From a checkpoint of a small transformer trained on Wikipedia: vocabulary 2048.
Each number is 500 + 40 x the weight over its row's rms, rounded and kept within 0 to 999. Layers, rows and columns count from 0. Numbers have three digits each. The size before them is the row's rms in percent of the matrix's.

# layer 2 MLP down, 96x256, rms 0.157, rows 0-95, columns 0-127
111:530485501440418474506468462476449494527546499482513450526489496458507542449545502513549439491481498417536522486479473526485485524516569542443453494486570441502447463536458504484479444470486499534478483485441504442453423570510512465514517503529469415503426499501532519528532542495528492443449463483504496496456554499524524549498544507465434601499483469567478465512469489476483517557432
112:519434492474447482487499564443449487472472486453439462484501566497570510534538535525536549434517472459508406555507491555479506485503496527577464499463483536508515512348471540566501452522386477464547468537480491450503420544496472562455482527478466448469504504542497517479552518498524469511469544528481538500508580489444513404458513504532475482518604516454480534535534465547486498471513
101:466559527525555457448488488536517508465422565548566528527520534479521512512473526513492522522471522469522563451546449499523539505586523552516550570468521497478542467499522487589525570463570510473451506476527521469523464590511477510467500517444502542490538493469509484530471480494429470539476472520493464536485574501549501484539545565496526508489557497492468456527512457518428521474365
096:490510541493482528456486508523553479540460482558515550539565479482460485516497436545563437507520493483534479494556543473529544489587543463492479453546514497461486452510504531484568543511501510540528523537578509478457457515467536434518542602498520544450499494454566477475505474499469471445499437526504553481518448544518519502472477550537488529571456529551520513494577462454570564473458
096:522521451438408505519477502487529533524483533507506519512468464500530502477534514570490489433585483540544522518530516490468477565550497448478549548564488425532473459404480520508500452476527442511549406438507515480514500516537522528473540505520498513522536417453465468499430545474451502502483478506519532468546476442433549500458528470515535528529440513525535477540361485485534516446471
087:447501525531503492537476461485534504520456430471582540504490452451547488467517486516538475523549514469496516551450480507430557455505422505459437462582528490460504453475523588479510439463529462464470504514477571428407502517483495471514463518464515515457614494553534492527577641498473508477479492470496535560480446479529503463470523430524475501509542495452504437522456499474465464598519
098:585504496535469447493420496551503510473510518502467387502511508502562505493505539436564520453523505439457584449518566542532501465505512458552526458555473525465483464484480470423508481473563475425511486447543471396533505469465550543519508508536522550517485493540485468398500463498527494504468471567563460524456553551453486466577571539526457552514460516483489483517415434526482527482542
096:482568502569477537448487557535546539495523485492486487545575552468541476472480457472483542562521537557486493592505532488540474535456510468487507518437513450463463510437397508574498551502518548485532475517560515532512536507583489484490427454538485451511492444523603467548459449492416461462508506515483525450459512558506473545501512481521513511505468508457457567497460562569503484432552
115:528517509456449504514557616499515488525582465546484408408502505506512499501557442507550529495475598543487549514415476546486489501435444543531571563459502444525569484484509534482477502524517444533553419558435496554541610503416512570459504547517508519469477503524531519548483476503458494503441509459497550526492448525487486474473528467420529432470503518466527527505501488482462413526502
101:488498496545503464492479565517430476559464456523494497447479552503525484459529482458491411402507384529479514526505496517528531500563471535528519452531518494521567423498442494418535565585496529491515527481546433485563479537482527512486486496473443491496516514443546522509428488456535520524491555491478553564466450471445501394543477578489507545559508418459573543483534514549464499484480
094:506492538584500490480530583549478500537459433551432569512455498493486459525483486531505518594546506506533428492497502557472494505496510566539507532456540497481544494546567424460526528494494506563450432449564469517515438529537528539508519489476526492563537536466474529459523504508479552489478453529503481596507560497557488527476525557485537397497525506460549495402495528484520422469568
090:476468539500476573443502525491524499506538484483481504518519434465452523544562489515512473534500502431475524473556500507455478512563491540536539453489450536491442489497485555475566465476463464441493507475477534475507518465585535536584552480427470542559500482581460515481510494408532501477569509440466501456552480533496499433468530512497569556492416507460477467484455515491460520429488
102:474519488455479499523508465511467528483518582477580485560485526525518496498520494501478482504486498501524480493546521484498477450495467501539509483474460496440561495538469551517445493509503532527479599511520566594500551507525471470432528505467539463495458493474467478480477499552463568555575438459507561389493505536503496528507527545493557532458577419573457419464380425490474520517458
111:465482484517482545513460488451470472553474463474518504479534493507444510475460442562547505497466527474498517465534478511467489492478510544509478460426448491447496536467387479501530550548481484465495457536474588434433530523527461571480497537546495572511527492488465484472520527522436553472512502483513462517496521511479472496544515442490523440545453475527508483537433587515461519480493
097:512550491549532513523566536447549579443424512484475515407479510458526509482472477488475459582539493524435507421498578480444505464540455452514522448512540532450540478495505506466547498443595435510484445567472475482486471565475486508513470551511478474469468436536487416379537533482480506469509445527474486484480469482563563534549474534535440467446473445490425498504515463490508547556493
098:442559481508601429477486508524462442444521487518479526496497543453539443542530600480447505481502513513452473484486471433468488509517484416491536499483578413524455539483488489504521478448546527495591526538459520492468530519519464474556549463511481540528557411414525511533494445508466503540568508486520522392473464523510516516595490478483533473435509464480490426480530494392440483436555
094:414442479485532409456497561490616459490471476500498500541456490471538493486479506406483480422499480496461493563527526518435514532538536530476530500528402451539527509486483471485477487436533518560477510553527515517449541508411446461472469509468446518477540487543577506475480523470519526523546519510504493455515422508387491479455485511444463466494503583574572514516448473516531531501492
107:480456541516456448559465522549489504493522559544484494489548477509519525445465509539526506406482422546459530574493492407493581521534477442517446526487561529397449481555462505492488478498418507468552484483539482446474516531493478531489489481528473529531437519475459496472539533482422588529418456544498489451465474469511483497484532547566511535512550526503537535542388586488477466465511
101:494494548542470503569516506483479516574564500479523503493450454445439549487490504460490508563530511422458475444495471496463489468459492488503451476500556479476536582554565533515401438488493486594560517516516504511495538512489474559498489456507540532530462516415531506546468527528507540452511512532500451541444443490495527502491568490489504516432432503435550516495502523498516482486487
109:480522529420526533453588472507456473535534465527527494493518560499554530532493552461556520490457532522509489520461457544460436564440545499494486472521481608427510477549452464519410522471541468502498486583518554421497584493449477479510518459491494455467523492507549434556531537504516461473515458436504463462497531508465456533559555467487581498461545507558553492497518510480562454452463
105:508506483449528487540474508561506505450544569543468578473539553512454495512473417553538549519495537525530545567505466483471472548507575407468567565519498456473495479518475538463487494477442456481483493513512466494506488499453488559518489540467517545470519517501516500472497515457520515522478485496511530510528469518567522536557488482468558500442529415538494502419506485520552520536494
102:512538564554493473488492554513488477513506567533490441525550526425491558504502498504478498550536503468466450431537538535467478474530461518551492448574555501464565456492510460490500510471507438463465538497514495516577527488497481570474406537543562460451503488534458507488466508504520519466460583535521564521441441514506509497467474467458503496500465485445519460491560517499503533525484
105:526547573450510523526489469529542519500536494491547453536536549491410476570479602518573516499482508533462531533541475522525534476464413518496479407589495502416521587465557523448508535544504476547545482468523554490509506551474482552533447474440495451519576500545465543564543498482455575484486482496540506491546550533475540500595539510475517442535528498416482461482471527480517551504448
100:498483539521523510586516477498455486510532538525446536497480503494506493549524523521490473547453495492496456435603476491504470552476443522437516467497481556505450529537476552459486503488468531514502493456522533466479431490434438441519504484529454487545428472559571577533501526537542484534565500569416522488558506434400576491502455502616500465521583501530499435519445542464571551535528
094:493516525542508496555473498532443532552574542414528456539475498492467477446486544488527480507489464469452508526532526519488490507434511489515494545499509513362484518503557463509460475469584553502495475480497553506494495487464516502491515499503551568446522535507449434505533539503503453474536582509535563498487518463482544491561401494512489509493476542491455504507462462543489473461507
104:466485513569519547420505530491427497454444551482561475493576464506478549536562537498413538450564525494501533475474446464504568512550492518512401502500478479525540482495462526538489519583540494529470528534501510385433460497518518454464507478520548532560469474535509592436537490441503545507468488456511454503530505520477434569466512496546512473459540389514489470530513519497485462538592
101:518471514528509486461443519505526505487527508493537446454449557525531521444514494442501499516550492521433528487487499481444478521492532393502520418491548546505504527617482489466542457500485492501426592407483454490538470505503520529520549537522478425549542498478494545530489516513492505481517503536483467472556486484521519512521506461568550490520475436460484470501597490446482498478517
093:510506492516498494525482458461540480479581472459490507489464534530507519453527457476459439471512473517488464525505520554544429437524615532548540518542479536569482488488417433530466469465543530547557443490473503576527573513525530492506485528530564488451488449591536492521462422488488474513455538504506550511512545520478534553480431528492545543485448476497440527526554498490541561587470
103:446505512512545535499486461483482550531483487549466545553518522485399473506509525528533538580530442520520483469550487500544542441549443472506510496542489509512518488539473517518541468519539472557469527513530522493512476461469556486502500453522518497470518431553529446544436526530532499450477444590531558504539515520469522554538444491466463535495538485499522494457444532490491567481488
092:499417388504555471473515463517459467503504563548492547529503519512526573545536451501466484464579549530471493526502466479523444537434508482453500518509513524527549467483564522411560502485466448440601524515520435494511532518543435481484483501468490459455450511491489561440504501480454557559489490456518427525545471496517507468509535551487591472519542513511542522457522477418505442441556
100:460569492474474492502489518451593510454493485459399539451479485544533423477535540419439466554404418470564518467429533510507422490526516506475544470564500471551506441468479542484489502576559545519477515498541516490462503475496406460461561511478472532547446524507507495551484504432544470505540492451472514498416581484531549527568489509477494467511536490505431529459459458466426513585553
098:536526491452458539490536491498520552498538491477411485461491447508485503491543423533455490471474457493527468480522548468502545540561501528444363491630523542481531493543534501402512491517518454514497525482518575503457474484495492491477500511401534478541531510518441478558539506570528544543519480543507517529495560509457501500507534488548474540567481526534469488450450507477561537503488
104:554565498460580521509508466482558510522500516439539505492413507497515503536453441482511488471557479527469459482546574549483608501486539446461512504439449481476442554511451514428449495513418517493478529529552504504471519530493484481472584461511570484509483445522536507445499509550515532504546495531526507487431416527483497495422557500503496518542491473474442521515453522540497490559495
103:434553478493508480493583514538525465480431547472511522461515487545554480520539539466477484514487499469544469593507474506507438466507510386477463521494473441458416522577511460453493521537527512508490462545512441455547567540596510513448475545537473526464557533539548486576482513516559418485481492513475455534454431537577479504482517536552484540554518523472458460499537406505477516501471
101:522438422552512482449509580536572467492507487510527500459466542426527458493465488479562501534507504476505455544432551506549528499470511518448527524502520497543496442510482522486518494530531586515434547472504568552498523532507531502476560533534573478557427490472477578528565508473517490538588536493485481476497417416476494586528446533529546461570541502538473483470555552540599530484446
098:478466466523516490501462523480492432499497455474507499546526521474521524402527549589513510537451447514479522579519515514532545566497516512443535517539534564573447483486481469508555580425525442512534478479473540504547574457433574476471468502483462524498469529504494402505547543546514426492589520513550489531481541540517487536540559473516529491429477535546483446500528496516467480547480
108:478454502419480556511475539526505405505479493511516492472450501471466537479450510566494517538488505479504480495367485437496520460535549409494438510503468470492498484550496430461542466418555497483488507509472480544516527495479475532461544513534528475482509505537515482477449573471555578611497499403538507596523467528478519484516482496463493439528540448560468497455484516511538535529490
101:523489517482545527483489510503472463461514476510488474480507520474478524563498493517477525435462537565523510483534505500513412471492467539532519562562431463496538507514540538459540461463453569507462596567486500494494557438432540473525493575471588498474518504526484538437464502497482415476504520548464530494506556526480439481465507494533516514509448491483443521507515447480484493496527
101:398443466516508495483530499549505429475491521535481513563496466513501483551521470491574567507502506490445441503444527498484526468470528533505505521387469471493500558492586497475498509475496489503448436517486466526505495476536522530513456525498523649464496452518496489445465465464533554570459509486471476502577525473488445462554504479477528440506488488485503529503474500495433528492524
101:464550539419490514604455515490506535511488505498445501493482497480506522416541555446497570535504464488538498525484479543494529550540531534496519523557592514581494464518481431476525507512471477429524477625447445434552542517452516573553449483555516518552538499516567496539375489470538553425506454573448509500522531509464537453516487581539473530522533468473461534469418440494522563558487
097:557509513505494554482564451515535520527496513522553501515508495453440503480498496446524436521460533448571472447495502499556555492498513472538491510451465551461540502477502478511504573476483452523486569504480500549461465546454574498478559444524567534500448480483445519441546498452533438446435383506478529439498495512565496496494449478483506463457451525536504492521474524574535414483532
098:568478454471496585539465537545523489434486470531543482510456509538521511556506509503559486475477428473455533457533508494413522419533509576482517530485482537502534479528477481476547604475562451483534494532520507540553529546463495556493515501533468562511503549492506505557444426570447563528452486507479553429422541534493503519498500438438529497525472520454492451496535462521449510502510
095:439467506444529489421589490447526411392538450490543458481498448503483453533451541506508612558441512442543527560538454508496508497482413525496524534513519540502526499493507522526524532451499462510562443480490465388481468501534531564484457506519497504515568546544565479545464453533504524442486490504487485430467544523517484541490494509486460488483506464496490481524449460522505503428473
096:456535493486486475486485513578452554547527453457427462517493549496495496567554411490508487439503494488543555502554573522543509589431556488502537491517522552542524489493499545471492468485491532538493483465481430450558571541508443477525548524466516449543471554533477399476555548419421533473506542537532453501501444603455488453543483432540534544503487459441500522455461445541493522512506
091:502488471451502513519568546469497515460452582506500469471573518588513516475493469517488431494492492494515481507520558581521486484481483459431516424446497461538531557565477519508486493537461564389476536575533468566534497474435518518478539530462507472566492477478470530548473579480482532553441461446506505451504532506525510540475481530468485505451510510445505520495501442492467455566517
101:490532559436462555507467524518536521548481539532500543459532587448455537520431477476464474507567498471456527510549491587499467501494482506539528385412428528557434516487470547540584552491498501513549441530595489488487529536574483528514508574481547525464484507523565503463465604537506482478518521474457574467457534506439476511523504504476541461504484487510458430562531430521445460441513
101:411503527476564487407522544563477580449418540541474499471448473468541522530561543458554457501516518475473426487511522567580518519473529519546474484511519487526535438504456433518464510544500525563493514438405451470518425461473470471513459529487419480511430528512484458548474504460482500528453519513522417547450529479529520469472523504511516413481456461511509478515480472486454491463510
094:497490540515537624478531504426466432469490487573442528509456543471607526512536441515549553512538537407427476512568524491506537517464468450467492521526504489490544505414509478489472512485552503470536463483470586504505462518508544525507515481553482538508505511450451528525480529479546513534485573509528476504503546489521477497495517497480467536507515453450482452478522548524552526573578
096:502520490522502478544429466566534478521543520443510449448543489482470470585496536499525463427418444464518493546491430522523465505588462492539466539536528500497489533506531433526567485469463556493472489516442497449461515549480520493472556455529448489456486516484550491529513546499565487485478440475520529538486469577513467519557531553543479466521582509441508560476526447555496497462496
097:510538479572515459471465478509445471545546569518436545431424400545520604565522487417548475437478521439592530404472519530536545473457459445441594441473550434486454520537535538504458492467504508408477500454476511446545523499452538461503507508510480452448537483458493472442494527473513498499471522506511519562514475488521512418474461517512478522450466515514487501435481441515508494463487
097:412473562482526450463528542521538503435563568441536518488513514502384516492515532385444454463480449477549582499540506409500445508535447536414488488522467451457540434527454484494516439507545602529502473526465514473531461543484484450502439545474578589533483512493512458521434546555479543459472487537476518508490494565511541551518570453479485455525518526553556526555512503506534479481446
105:568392524610469586434451525512526499467449528491503488508474476523468468488457449553544517514471507440511558505599551424524530535526493462485485491529465524490491489455474487495384481521542480432531472484436498507469525494537456478530525530544447463527486545496494524481506467419454494468569545510467500431467482483499539409470585537433514494537444487462522528580479444532467438517531
093:541459527542529416524547582500559536435440508495484523478538545456518459508471559529471488509461510509449498533542533510524488577529470449563448529588543493453535615452483522497492579558458503448478477472487575484512492440452512481508518529476491456480507564496451431506519485493559560508526520409480464486546558557517502544455515489480537479599474490508538492498462519513563504434429
106:467448469548519473492495513456514556538505478437477529468542440538584439518532559551483468577384451479443455484442457476544523543514489543555527569541475495567534495484541498557535455478495536488501532526495517468476508481477521463505541472545475535575474546436552560513508473479534426466475457518523487479451476469444492512463474511450487547578488451512567516438518537530446550551457
098:475525466458405467486486495472523442536483496410492475537553474548445478480489431599458429416540526471476552467483388485524523502412420497503563514600525445490545493400510602451461517524489497536482530537512497516497568527482501509464448476476493558476503476468479499582445459545472503546478553487526551473463512506463486567490431519476490475553505466503470526486520514467484461503516
090:467498513495535516508495466457524419434525438459529485546498425511625541515440460545546571453500512503496493480488567500505473557515504526431452500504528522468481472469510467469426447470503460503506510572498548472540480508523495437454511427493464562525502450475521487494605568551495488543498490575511551492473474437497553535511534532558471481512369511463494538547494465503434483517513
092:499565541491413551469499506492513552432481453515546546516485460497546617424517586423449530536502457511453455564464557528508465539523523517470503584508477544494511563459479533490539459599517502492427488496485505509575519425520504521465466534458562574549499512462523557527498453458496485431509459484580525509484417559529418493508508474500429540493513486441559541484478533441444491516533
103:536504472510538453446507532446469462450488592529503497517521460535506574525498501500490462508472589516465489442560504448565478465487559489524531489486387541437482513458570531476466497545527506452495436546587503518462508516433460532443493555458528455491552489519520520525593429460494471483489505513469521491519501436530495448462438509510496579560491554481505533539475537441450539498593
099:456542510522528586475475558424460464452475475488470501415537431451507446535520483538508523516523495464459499424454473499555460510494548492522462565483557422510457477485530507491528462584508481518435515461464482511512441508541543522524574519416492546495465491549495487512456537486466574420515541528526500503534466435546481525562531532470523481505557513462501510564547592436547536536522
093:437503531443532484509424481540564567445569467535482445474516552503468547486507442514512401534525463482559521493469407486557465540511423493534567495484506571532514476530575527497505479503516504508519577467393447516511529526528556472481533482504507452518455517474442503493522487539540509486511536549483489469461453463499515466537505477453511536553506466536538555493520525539481478553478
093:536492538495513534567499413542494513493455571477450399447502486510590492562420485471444518540570590422528405533517503509446497431532479521546552457433440489510515510399462498486529536507547460450530502515599473533538509455446504567500466508489507525513450408520481580511449468515492485552525526550467488513528484524509543547491490444525427492452498453464460409503487513483542505464462
093:506439508535435490509504459512464478450488472458566514548455564401536478423498533556492479482473507534375452533508478502477518503498478490508498496473521422509530559454483476507475481454500487513476509484431497525433559551468510454536472560536502511489569491557514488500453530518445513452493456491504532576467512445485467498464523537520467468543506452568530448548514513531595464574554
110:595415567499516497457500469462551498408509585500590522502476534504541484511459491501549513503530509473421477450521462415506415471487560460537491576504474542490498496477497486469560534502543466472479485494540468570522448459452560542546503456456473453560503513437478479585505516499510524522526447503509493483530549576538495492495466482529420493534532514538457531469500483499515459478506
094:487496509515491475483538490550439465529447470506443549478527492539503541505578515499461491494531467493511434416546446497486483506590465544491470473477446456417504528505555512480476457561561596451459511455536499523525475469459522476537458521529510518498514428479533493479498545459465503519422511521493528510476490589492475468528515516467499397486471509505485431482514562540527548608464
103:467561449537462517454517464513486494511475492510491616468503548492504414497494544508498568527461451533511503469515507486553458477533442500469530456536456515560540495451467522506445527447476470454501510507530490497584485488573450455485500567554545521484484477510454478492489507566459508441494466499486524488480545520538544397502421446435482543596518508517492541464507532498572517479548
106:483402485518544468468492496482513503560493571461523577571481459435483494478451481514512481563501467543533508535492556447504515508502444467502565489531464556491448435496502497486566446531470507513472594584554518543444515596544483456467533441502518515512526494485548464512535422477450423524476485518498482459605507502468490465469550543514536460518544490548492431462486519443446514499446
094:506499593503552509450489494473556571463511556524524437514528511462521492524442572483527568507509433447532486538471454519494461496515453465563579450547513537461469432493518552461516502477489444514516456431532478521446474455433496530477461538551457522509510523482495514571544476452476501476432461556490480457482475439450472486521432494496549492478545495504499480485468467527485555497465
107:481498451532474525559463516519483495483425503566538504520502475447529560523555489426482502515522469466452563438520496572483485427511547519490538531561595517431550518497471479493493525526503541480499445467475534457426474526542486463485426565504484511456472443456539469487390471525435464524459524468498561466532424511562491507487505505583508460451487481484534540491421400475500480502550
099:446479497465417553494464520469472498573502475604515548533475519525536473487512469482501500524497526486477507523492513516498526543545496404477525491502471571488475523486512437519481586455519551412476562497495477466533443464521514544540525504516537456485504484465459515520485459581551490478531504497517564543532538475545484502530471486488479526534479405592535489512456519517533489533490
095:538506513466522493447487457499556499470440476452466472483520437559522410502480499551468421545495498519531417519492517487504533473425545491514447521532495533533560465510573511527478527449580449494490559493485516454437508529511463470435563480444518474476497511486541521477437416527435514507508458590538539569514473442402503463474487536530495518486477478483495536504412491481483480497532
097:505555509498502445444495396513477482539486439476466548471518496486478477441516589516507563536485457482456534490547523481561473453524480486557535489518491463470473427523563505477482496444477536505496483589505533510536475586591539516468485414499510492519560488405512560460477495523475531559562563486504454500490508557554385588518513512468500526569506484471511497489471501498536493491439
101:519473522457466566513525498493463487516546517507527548525562544468513531460523507435466467562504427460504445531506514597489424543503481522569559570496511529538635499459499516492505487475513464578474494480571492506462511545486494464487514464557468554558486504447557529464469484492526462470529575441438437498540513592528454451481526409522480486397440509455480511563491490476464455515506
095:454458465478505446602469519548504458465467536522467457520517478470485499467574520475507488498463511518422529512523482459473510487503463430547553534558456592514484511486564413475419504459454521424535533478526474461512453478449506519528452502481456440502532496479493496426503466604418442454496485499522514519428528501497503491550428536534560532513473512405491534484520479478501499504497
106:535458544496433507513493583477470526534464484465573422456520512501532546501543493539510459503503486555476496560500495512483437516532463577515538508432452596488484484542551514439486515463517502470516565461519488475566569450508440567461460545517556501484408439501509519493490518449523497440565477490487437483444420455499507449564483512468411487511553508515518392481490452468534572467546
099:550460503450464509540533590493446485451570511481462506466536452524506524537455576503555555511521506562503415455463440494488427547496534585517518577432407520514484493522544521507470551575554453504550499559524527453534532426551517560534445451498522514542465507496498503478579484483497479523541524499480494521491500507476442496404503419539562547500458519491547471493534553579463501426462
099:561512528489461549480486519488513543529513463492419559489492512435457489487583497475511508495534516480501538423400527421526463492516557481530538522497470472534508511571594534504499515522466520489577514510541510475518555460521557545532489478539514514468572515575539467569522472480527478522529456523487461433482494429533545499545513452475504472527539442452470481545485462508462520441394
096:471479570561514486509510527486509488479532490539488526549539478495448488507559464560471489537490473555530415542532434532520514473510539478545526460512537460474495488457455483527416485492563489472500498525500527442477423471501534558484571481487536445491487498522576480417408496517593501480511433492507440464520461506538450514458539551484486532447508547489450518516471482521511501502384
096:515502489484604418465452487423543495545530520529532545520525527523478457491511507469441574583521446509468490476477523504533475529501446546510507510499514590511493501485546524542504514539553536518512520484579461499481529448438465486488521548532474476490550531533506463410490550509534529541522504476435432505494532484472495602462568542484448494408453487456494516500519553523442488448520
099:457541499534492562530547559527515528520578484493564499546423526449491521559514526528511429495440498521463536539472525505450535508524555428433525515476475485509524445524513533490482491494485552459515476543470498482498525470495414567591520515566520486445535478415485487532488538482442539517556534439401564510495530488490496500427475454460491507425456442573568581495423469491439497531469
096:585590543504547559474522492478498536613579460486507484521555472461457434495527467502549520571504490521497507493473531560522514566470522526481431459525419507509477526471505493523402485524528469588513451507479496520504484535551514492524503423520462505492568555473450436497522553564529548408456462497509422495497441504588479451461501525499454449513480537548438473523494571470484518475452
136:490509510508514452577465462543522500457527563493492451417548540516481478472547546460595474472490520507515509554508490469593458575455565478473586497553471533501440538590514456571529559519488525489528452509467513475528503451450533480430513436449576459475466421501505497522536493485511576462478510490498470544555467474526482506514503475550460508538513497450476526439567529551577463512481
098:528446498551493471507497476513518525504575545516548477414445487515369508511538464522405521448529500531521540510515538505570543406447537456535462467538485443496538495499513486519553492598479568452514539475545529493494461432546520475449531527504584472557506575524532492592474488499516509540548508466563562446471591458492469443483554541497490546527545547478447572502492500513543461410554
103:488429524475496494529462428532499540526566463485518463489471499496533531451452490533519541579522526493512566478513478488596509530465525536486493463540489548529417528566471448495554478456428447435510519466435521504467562533538506458504496475485476610460443557465538495556480534446494478454530444452508421504510499466536483471451482502497482511536470522453496489496609519518496459428449
099:548492538479517517451457433517502561424490519565552477503487427440370407453447500477507470530491476468518497547463558587477485514460515448486480538521545451502577477525514513490535546461482538437474565466513438502510514513491484533491513474551491472484497505496496476491486469536428451503539514524499489549516595535583536488504467481560493560509571596499458515433470491457471543514486
097:505470548476497462526513447504463478450523526510533478571514415530510406485461492471525454523544457499500484495476513578556517515428551497459479515510492541598464525512450462555513514519472518482480498534507494503496575482508502477535456479548614513556493479488471500472498481501522492532515435560458543526468517516592553478475512545432496534495438510566495485483519519421522571512492
102:530450529508446449476508517480470589500451584445502429464435475464464450495486476496478518520490523482471529542526516494541502482490526471545505480480470519476584535512521438521515523561559534435500548489545491456536473448442530471489401535470537469443495532497491511484515513532486554511502495505493509438467459560497511475458549525495488487444510568463510549503429485488603415498546
097:464516481486507516484601448513422502445496546536494526556465538496484502544601551500536542442450486474481450507500522499592512460527510502514483456535482478541530521417423524513445513484482538481446500540502516540572515524525458529483488523517545496465502476512502470489484457480537578476438548494516597481471484594473578483409525518541526420464496454511543508470477487570504421488530
099:488504516500398463484458483532457488483498441420494569555478512563495486469451469481462508498446513558470397457494460451518465495527508492511493486525491483514519452468467558512512494541578518521516468483512549456492475484470417494543482554469539493453568573534496525520495481458485481612455515485523509461454518486521509474508508500493521504535520511521532554535483507516632570539482
103:488463480437449516469482591481491429585471515517545547479484500414483459485424527480490547547506460564521512518463496517511435561478511521506494515514536596524476547550482467513519446473531489481472522568514463481527482472511563485499413478545534488455531513513523546474527421532478480474490461549560469512538438510509447483471589480526446606501524544502429474493516512462525501462520
096:496543498524459502531460462559466518490461470419464479416488570509479432479432445464474487409487504461534560419549524585496524525488446527528515469475536570478482505528588521472528532465424515464437475541459496490514479466512498515564459455519469470455519571528526476474474494433446569514510435531482454428547442559547492576449480527484493542553518493494399524495488547465473523478597
098:489541501473541453497551545552597544472576482520510479487580461539452485555464484498539530517566481455525500494518444424437447531487477541413473503432510547559528529575486475467486545453507512468516502561474501558499482500511522523480490479438493569507517507560386528428533531483483485549501467464469583439520516510393420551514418499468480461588493521522540458443472483482496531477490
103:512498488515481489490546460566495549515502543464527530563497456535543503466486481480462525444535543525494520536477472457488539474452476495528506537440419515470486466519585482521444482578469493442450526492495398433539506435493529486497517486496510516506492541533510518446545527523516449504501545538525424490562491511558505518486517539550510436490479516474499464540545464522527545498504
103:509476473551453517470488463488458501512516482577482482493547481516455482509506522402560537502453551439496459476426446529512454500506574433445470540512590459525468466432488506508513440532436461426574519531465497477503513520522486494474521518499551481467467511457499482481512492532536608435554519521455532421486500520545480562511505496524560486479544499539498504552479510540398548507444
097:530426434523558547493452457508457464508464531482565438525505507548484535477537470593474554566451511614467488525499471534448472491532552519535460565509528506569493473441506503450476442497406500558431560506501502441522513516475491530470517452486515465541523506477533477427457477455470501528428461511516464491483508529475498470541503458516490450574464513507464503540465583470497510517556
094:447497467578483430517505448467485494435462476488457497406522536543595483549496469512489391473519444414454527487511515478545412553478524510481487516492470470480489532538538503551430463502514463471457523511476539514508495516471562510445440460413537505540559478499467491521469508650526466561407542532513475562440508550495488547431542505500497423519555545562526501525480464525459476470535
104:530554528471505502450420488475564495533525395467465556550458454604519452442467511525506539517450476523531494499530516490487511489510493484495549484531478535473540456553566501574505522504474517509415487492458516494509560541465532478504460522392558516513513545502525442500502468554483490552482481563485500425426480497519453568490535511465545505475443502503500471463536516433478498449529